{
  "d_model": 192,
  "n_head": 6,
  "vocab_size": 1066,
  "norm_eps": 1e-05,
  "parallel_block": false,
  "extras": ["capped logits"],
  "init": "trunc",
  "init_std_qkv": 0.0339,
  "lr_mult_qkv": 0.4,
  "beta1": 0.9,
  "grad_clip": 2.0,
  "schedule": "wsd",
  "seq_len": 1024
}
Each number is 500 + 40 x the weight over the matrix's rms, rounded and kept within 0 to 999. Layers, rows and columns count from 0. Numbers have three digits each.

# layer 3 attention query, 192x192, rms 0.031, rows 92-95, columns 0-191
405522552460496567488498569482475482533529449498607481489515564556501587534564518508460454477399560439497479483512612467514512497520507492549482479511603404528502529398455454479438475497517435530404466511504463438468505551511555452560498442479491515511449489494484475568521504461483530493534454537445473484538497532461525514489450493572528469494526561486485505523517489515484485505478469505508471479550505497542548442553489551445464578486464522530458464463462581557455476451498528536545445439564513534533519500521566512488449576487439507557514498438565584447529508483548499399
460560445583490468482505544439472464507458515535494573438545506453525616413498544439510548521478433419558548477503477455474541555497553530516454385582507477589503549537530446443504506652515472508506477503512493529425490515520464447515432546517442480585527468465412421438576487413410490505463484501490487520577572442509513479501524492458483528605508465469540519495499519588442484508561479517454461496490541545531565512485540527520541576554467476475575427493544458572488482455479511555525402507369565512532574520442534491467503451431417481506584552471446565498510474445487479565
551526524497533551431483572515473525496485515488505538457496563408553571410495519544505513532470408504548480504518608405404461516443478571534462438468436455464574569539539430433555484517467521610394539528504542382577460492475566489532524494472525513499460448518545483482472468527440528453513512429507496525522488531433573556475514474537496518517487519537547549544527434515444589465505534454491476509499644457440605523495436526444469478429487565512447474501542474509496422474465511488497462530523447474519477466509539476518456498570499514437511466538463505514524489532591458451
487490500495494540486533463543459479442470451494473512549543465555430594528477546517485436393514526510520503535475515505368545432470466490473461481513535496508415488587563467482465503578471457465429559508463450486501499441528535473515504475517507495537521477478476484528522462498501410574489592559475557473519494515487529521510504479511485513521549397540528534458529477500489463531483496502493452491571463523509464477535463424529529464512499538531449489449513573521583506551488549441491441513473564493526531509490488503516521480548427505494535505496538481439485489470496473532
# layer 3 attention key, 192x192, rms 0.0296, rows 92-95, columns 0-191
513486451545466482507483476507482494440521527465425512473500437506538410510452537534456513471554498497523578481471485499543452501477543511448546460473455523427548536576566532433497544484455558524568455511459493583557491470573445584445469569534492431476587559499438541483480465515467389478460538469514541485481523544489463532514483537429450484551481468542525530496498471459525549492521508509492551482440492487460511504456472511482532468484548475509518493545571492481469515503471520491513510537447484410489529450524439491503444460550593525408519491578446447576452509495545476571
459498509528489506488515507532504498504495569527478448498465437459452446521477426568530511507518535520519552478478576508559503487462511556534446444437456494406521459522465571527562509403473557527483513542461531505577493562482525536503486512472546513402485443499563598537465435576472455439522447493476455459399431618497527525523519468528512532436536535559500484469465538526540471513453530538528466522571497519501490468525500599449448436427521470454446569513463494420522435472511483515504589474559525476486478473503422562523392543537577500483486492528527504612533506553532465487
497432554526426464529530468527482495462504516557523499573543429552422460504494514464485442502528620590528441494570433544529544521536534498520499494558522531475506485493515534489474532500532483439589443490487489560490483570480460522512490504543489528418526529477415472528496531458483523495527526529487500510432443490497402506502559525514571459573488545503449413494493531447535481562459533520530474427501398533551394478451514479521482512521458493535498456527484556599507527492555404475486528483482500510499454543459478569549510505477550514520487483503493494441475566482462567530
467519501544483519572461497492497532553509469520538526526421537508550447491535453470507503544500491503491434496527505544551492551564542572465488420448496453526582488411433493494457494498522468510487398456512526532530543529434501485446510520564473492467548509528532489507516462476492547414536469468517527557450529469494486505485515446541457480475523536521482519593464456496546529513542574448480480494425559490512549504492563521537494601454555481463427480528511462497514522476543475530531512481432443544513476496456522503469495501440476477451423505542508487547518478514438439519
# layer 3 attention value, 192x192, rms 0.0279, rows 64-76, columns 0-191
376462497589478491470512430503531436584450535452513606507419415454541514508574506458481537443592638545584497458451550423513473553538456490446523489415468525508494549424477456447422512422397579460512519502521443471462503492521634515511553437522481497551507451488449380496347504606510443435451470454477549617516475446520405453520534510590517515480517495453493531577552606493448466542561526486519426555494477477438494533521596472499547416503541546489587506557463412577438421523537450577590502473524555565491488494498602511465458520509550497577557543614601452511457465531421555481
516424548391491496401529464532464547453466555459606511433457517437464465499617519576462585541535622390425448531480459413457510594563395389446493541434513550383510567450511527518477496484447550516534558538475495477445524436512479407330500493509484554531454462513545471455434564452462635508519523545545488517487487467550520485531539517533376480523448510589549490490415566479424483466526525528496464574497521591512543517465521444475456540498524340470622476534466497436613588531600560472496566408503468501500497462435624494419431620494548560509640455462500551492494579408469457507
504572486576532588522447488486566509452411494664577541400511506462477459507509504429541497501436603492516361474509468604544409482517506522547472493473522637495560543520527366581537591424536556559630481533425384486471392445537473537430513421445539480512427482561540489546536545525502517475505467448498528371350441540506521395445494485630493477442449433542347545519554506501473428506497568542462547478533466450478500385476422435522483566429434529478534550482494549575578594383631469498516516517442424456414517439551557469528476530464424444464566527579442514406465487503564402474
537516482520387508506444478556532373540501479553504576458534465553601407447595577434487302411456509488474518479569436619567520602536593523449353524498493579479559433477463475552417532503476563523640534487535485473516567484494360436476609416507536512446562525547559578582579488530459498492515489533581472596495510423500470407474530455523416454461523524476502527521482518552434391455443442485564526486505528572529448553526487454564478485470539332514491429608519564585549428635564501364457465555476519586503486509506447397607499511393515544491507457451498491465531576473441543511
516506473494425461498496485453549506538488440539504582464506523544542544448497523488504505505456582561448469485464599443480549501588481470469422465489405532557550520386415578530504468458566523592494532411518477465442471593500417430529522491549544494487535456459542574565492524535544451559581603548391477564530548480521529436460503493451438463533476510377444379555557377461498480439647373477544395473411525520511448386530540490442489530549504563464439494559503552518542505471507483620421489559574522414531577446562576541461504563482413460575441433500541459548483532546508612518
671428491456484529544548463522512496509513521419363519520581632500515495499563439532440436467538446475561491441347542482387533400532507490401527495517548526486609537545508437521534501454602460423468518537499470509539497530534408533489460504482540457487542440420477626488534557493511585460530560513507482565442638439484541433550536582595452494465466488551463575566599429533499469501456367497480440518477474471470507488469448464512450451561468485489552508448452396494510429508515688637498408401527497498495507425447383506462480455474576433496446428397474461487516516432535511546
546522481587492579598495466491487462564574440497524511481566531470422540499473462495539554422651589579421526419551475509520572573449404527457419511479421453513476525569524559543519498480451453448438497556492486571531488554457516458469516538495578517492490536440556601500518458481485521471535509479503479591510553474511398524493487494489467499517478649435493465575441570428463479535489541507568527588520535378481556537439527420556567349518523538521551452459534511549535487479400609462405521516488493550581476466568545498363555437445508555457487548606435453474538435519448468458
541563541535422559449441579553491516514454521468482485569527475544578415448541529457439508452493514528471549570499424501431487529457457452450553461410425469492369474528523497445556557459482596504524468606505675561586528489451446479534396548501496517521545522460479551400547477528573498523470410590499475517580420538427551547519501554492444451482426486455661512463486493461503439458462469449656550518492516579442521530487538471453474562433455489581463496553478472558507440495591533473363541527403510690507520529441556521419496491438519467579439440428500439486480451445520510539
585596440484545443453493440499458457375560503492486506564403564556510562560484546543540516447506470498507482577441469467595517420450448556505511487500451487525496551499545493485653530433433400486618478622447397514575487565481475461475455361399416478497422579629567448475508548514486468557603465442425500479444563396461497488582502464502517468593493574550549535462503468491630502425561494463474408568387550492480419439532543536548454524568437543489514493443541574512501506442415553463498521447570554483538577374535488479476476494404477525472475507480471609486501486473546406496
526495444476473482516665505525581485582581393468529496482442565518514461480531463393541442458476535545510522502498419403545550507453482505497637391451511503415573488520561419459517431557450455481471607409576498589567604538508459430401537493544404448581546437491574503432418484442465485474438479538487469514484524412397563513570526450414455594564472468562525550581540576437510445298496402572491513521399504516452546592432490478524465525502525602533464499451496555502557577461567495411583498547477434459480502449529490485648526520514501461447603456448409484584440573537478559562
531600588574452454419479563487477539501542396505434424515454447541538502600541441408574385573491533559512491509556493486468489501426535600411520544519486514416397475503452529532494518481419345591388499646533540484405432464491405458422624467558480490512456458481552447528541541505483511417566514403480435449521573411522617524572478549507453544492466551546527444381368405417519479488552559489501430575568541473501477607525553465421502522521573541590472565491465489426473547404567528489397470447503510584460520489495481578400511508643440456430572637522607487560468449574456559508
606608434483550515477514493548340518498475406508561545410485580494351408503484616444530634461487480553550442449534472522476460500496555468612692472564388546531521439469518476530502546376542649467511480484490514514485576460543569512586407566483580511404509516528480439556461505530410508522505517558476533328600534520513446521488474506448572455544549457422574546440501539432555556547444552440560374570433535499570508481541507525483547413505686544535529321535557401442497513483495456446437500501531544534526371500527436502398509526503448500484477500541513516491564509509430499481
533409528474577452503530546423483538479525475586456492537462511626517478546528440637561498521512507436427577487495424455438428452456544474389481475441378556590469448531489500472472525601478553547419530533531488438580574541469551561586571483494415492442487438528487483567410581491461458497531463448492478624481444534500501519562504438434527547660523428512539413447541489482457426473459481362610564499510472441520499563501421511502593432424462446548546541477478428523372490525434520328538502459466502450570491651537519544556537416432444603445424571434398519505608659478511495460
# layer 3 attention output (transposed), 192x192, rms 0.156, rows 64-76, columns 0-191
668497450516543484458486594494516599481640546523474476565557518574437550536515524493462544504462268497403482594591468549508523452402560572583483572568545448549418415552543540446498526584468436464544514504513567496522492595395430457472473485478502497412539578594423563539575404535481439446585505538475548404484544421462608439522517434514481484475524455524478571504463492510532496461427555587450551409508505488523470443488450515504457513601478504507574490440447510426502561431505588437473534473373354341575508488473523460431582579511474541491394524419442492465482595467561492515
540584486595507517541398539430582468557428543493422530575537513540521341510424485527539385525522467629493550610486504525493493479369578489589503439606514456602491478609497488603590433559513446630472356546564481425499507615423477506567391469406471557514534501492515473609583467555613421540393529454527494554536617527475465572504512424534514466513511457455458526554532404471496562489540493503530537378515439445564513463446506592495429486447426640491418432402503500526495378407402454524469527556503492525426473528498416515507568329519475564461473572547444505484479464544472581404
551470468524553474465605443443422432525580503349547471438422550523516566426435441575435453504501602528524594608408553391488574551469510502455555515501559433472417343461488546504531396568381370472423604517536534458494534633501525532514424534511526453470566530475444497491522488487498515562331581460529481539652488498432533474567568552399413487432508512563597445571499436441509443608492505486615505565494577524514483497505522462549468442480454481546488526613499491436456464592389531491418499525595513470596545491511456569469503500499492542530496529426503384529612431498450531486
478599615473560532455526464520424556495481558509508451468499623369478575527484478623531639533555665442597390519447506436534465388419505389451494501583481481487476498491558515490546444504474424423331472468648529555492479584445569510503416531510597517486464541518433620485455509505535472483366457420309458459423482517555495570454521580507496492577406456524496420382444441479610591484544498640415526615580579461479482454423543563415538471544538514533515619429500402531495514383513517560492506490566530430498437557474439557469579516584508469523440511577493541636418437490511438444
442459527486591542464527414492471478559572520516435448509452408441466437603569515592582526540604427342501469577590461583477537550528469488558534565402469421478519437631487401531487493541461424453505485515492476600462524460522542533498507382518456486493556442479551595537555489540423408492467498510483528351461388543392445639491477527547549466447542544534458520398503615490591588553348518583498535450543464511541542505537515472536511569482585500506548573496510519502341427532485481432611533414470484547450534559453458503452518496513640507450491461514486435455550542434516385488
415500558490488454497510599447456581504460427595563471521580428588474505512478483389523489544448691532503541503546521469538489500520512522513514489501503514506448535486488515512442552529472500642559402535517489582493513489562582488525503489482466568417563551502483401544465397489521433475360329480496571459566427498402493553421468390473560581546432440443536473383409587511507598521503574407488533455474550474538571503489520552482679413445558383374463628513541572564481500505520515401471664442490511500477490539490525406441454519399458602510479527501515586528444511476528450450
525370545488481472427523587377472501504471623501433452469543556473533380523473503584487476541453495502583482383535586585496432451447584484462566444531557505456496495492449418381338418527501535502621552436487450452511466538452460480542568485429492561576535545457445447487562500495538430492516400491409499408560491565564565514572491531558616466559470426515546510417502416581574525506505508506322564422433546612577478392548470484458393536452510529518593495644485501528463514491538560453588576574558482390431568516523496492521406582465510491469596502444507556530437580462474531599
513546561546517469492541346543544508546524619525446523473539564454368549583456580515582511551494596475537497424422407546599487479524521500556477524557562577516633513463565521502513466529522509461478493487553452482442464550547383469423596494413440508481459518458571424508391494377584458492495501477434508515431552546581404456528459438438589573551598624502546414579485499571438599476505570556411496474426492446603517481485447535444557520535573505464546455328434438493582467554426535536548520528528492329490390433462428485435507539595445452409420491554530577488536567472485449376
353386495444433622447583610424533441600466384429495484530507514527515454529576502539419545565488524518474519478562521597505405468582599536499495382518554561465596500499531497544494501525379533539398563347472548496441551475503491482589494587641576524557551551370476562506501430462411483439395550489638497521589417578474526519438409595526567460499475438392452479441587505581428407585461522469538542452594419528564525567526504467581472530482569511456310479480444426480513556531557467552479471507484482508416367483527568579541518549464553550580436473499522376432464419484553580396
468503521526479370458475517377479513432506501559405476447488504465577461608474526556338588499432479510510397548499562556491477483599532436558442498601457458592531542586399547503474652445467528534615425601454469388463405458467584512557545590475638614384532464483426499466578552483520478573525560421559566414498482511550435528424492624589598461432636567409469513505428457510499568522530446428482511555578497454657498563455610457511444494401466461480496517467435537425543381516467502560488542507479512575578485483495503510470510414490488510529388606482500547485522387505449394458
463457476478393500476476442445512506461372632456647467467574565482410483397570475548478564432558414503484404470481445537549535477616440354546497483588489567528542478519507498521620357471547589486543628457442438604565551570548623560574448452444565474508529519618560476520562388451502374625526445602494508551547479497467412443329484484428594479499467455468511601588614579512448571445472349552553568393499419478516521472491496575459440494379481537521607555493500482549555432626453515524499455497481502434515502496528532440548484541405520436548485482410452495474615545484561504355
430392514490429395560461579487607523501468470499395415546455410529620559477549440502515464553437538323497636549420462405545432539582432507379450410428573499498632547452495651424481502595530503496531453462460585509490472472452391518498499380418436438608397563454377473524524519498579453505435520489568481589457473539530507508537525518598375470467598523576548540512499500539580474492519509654349601494480442514444467530424428462575460489609416573431557488433503559595431414533535580576520513538491424480456559442530551454525497516529586454509589529597460516508582534502582502495
411518551511516454529448489565522489486570483465516411596490444453534508485436562342494476439491442434519430413598518464503465469609537500548539538474523442397468554504603382481521490387557434409653449472522604502481469520500455510434451516539593613487557396553516478424439466526594558493530514491532485500478615494503506558481498546536565542435535474508346505545441518536563476562494449652405376584455426454561483361460494555521435533386519536544434410480481500600616542659551450672418463551565569454556564433472487415411567595468566434501500546551575520559367457503443527463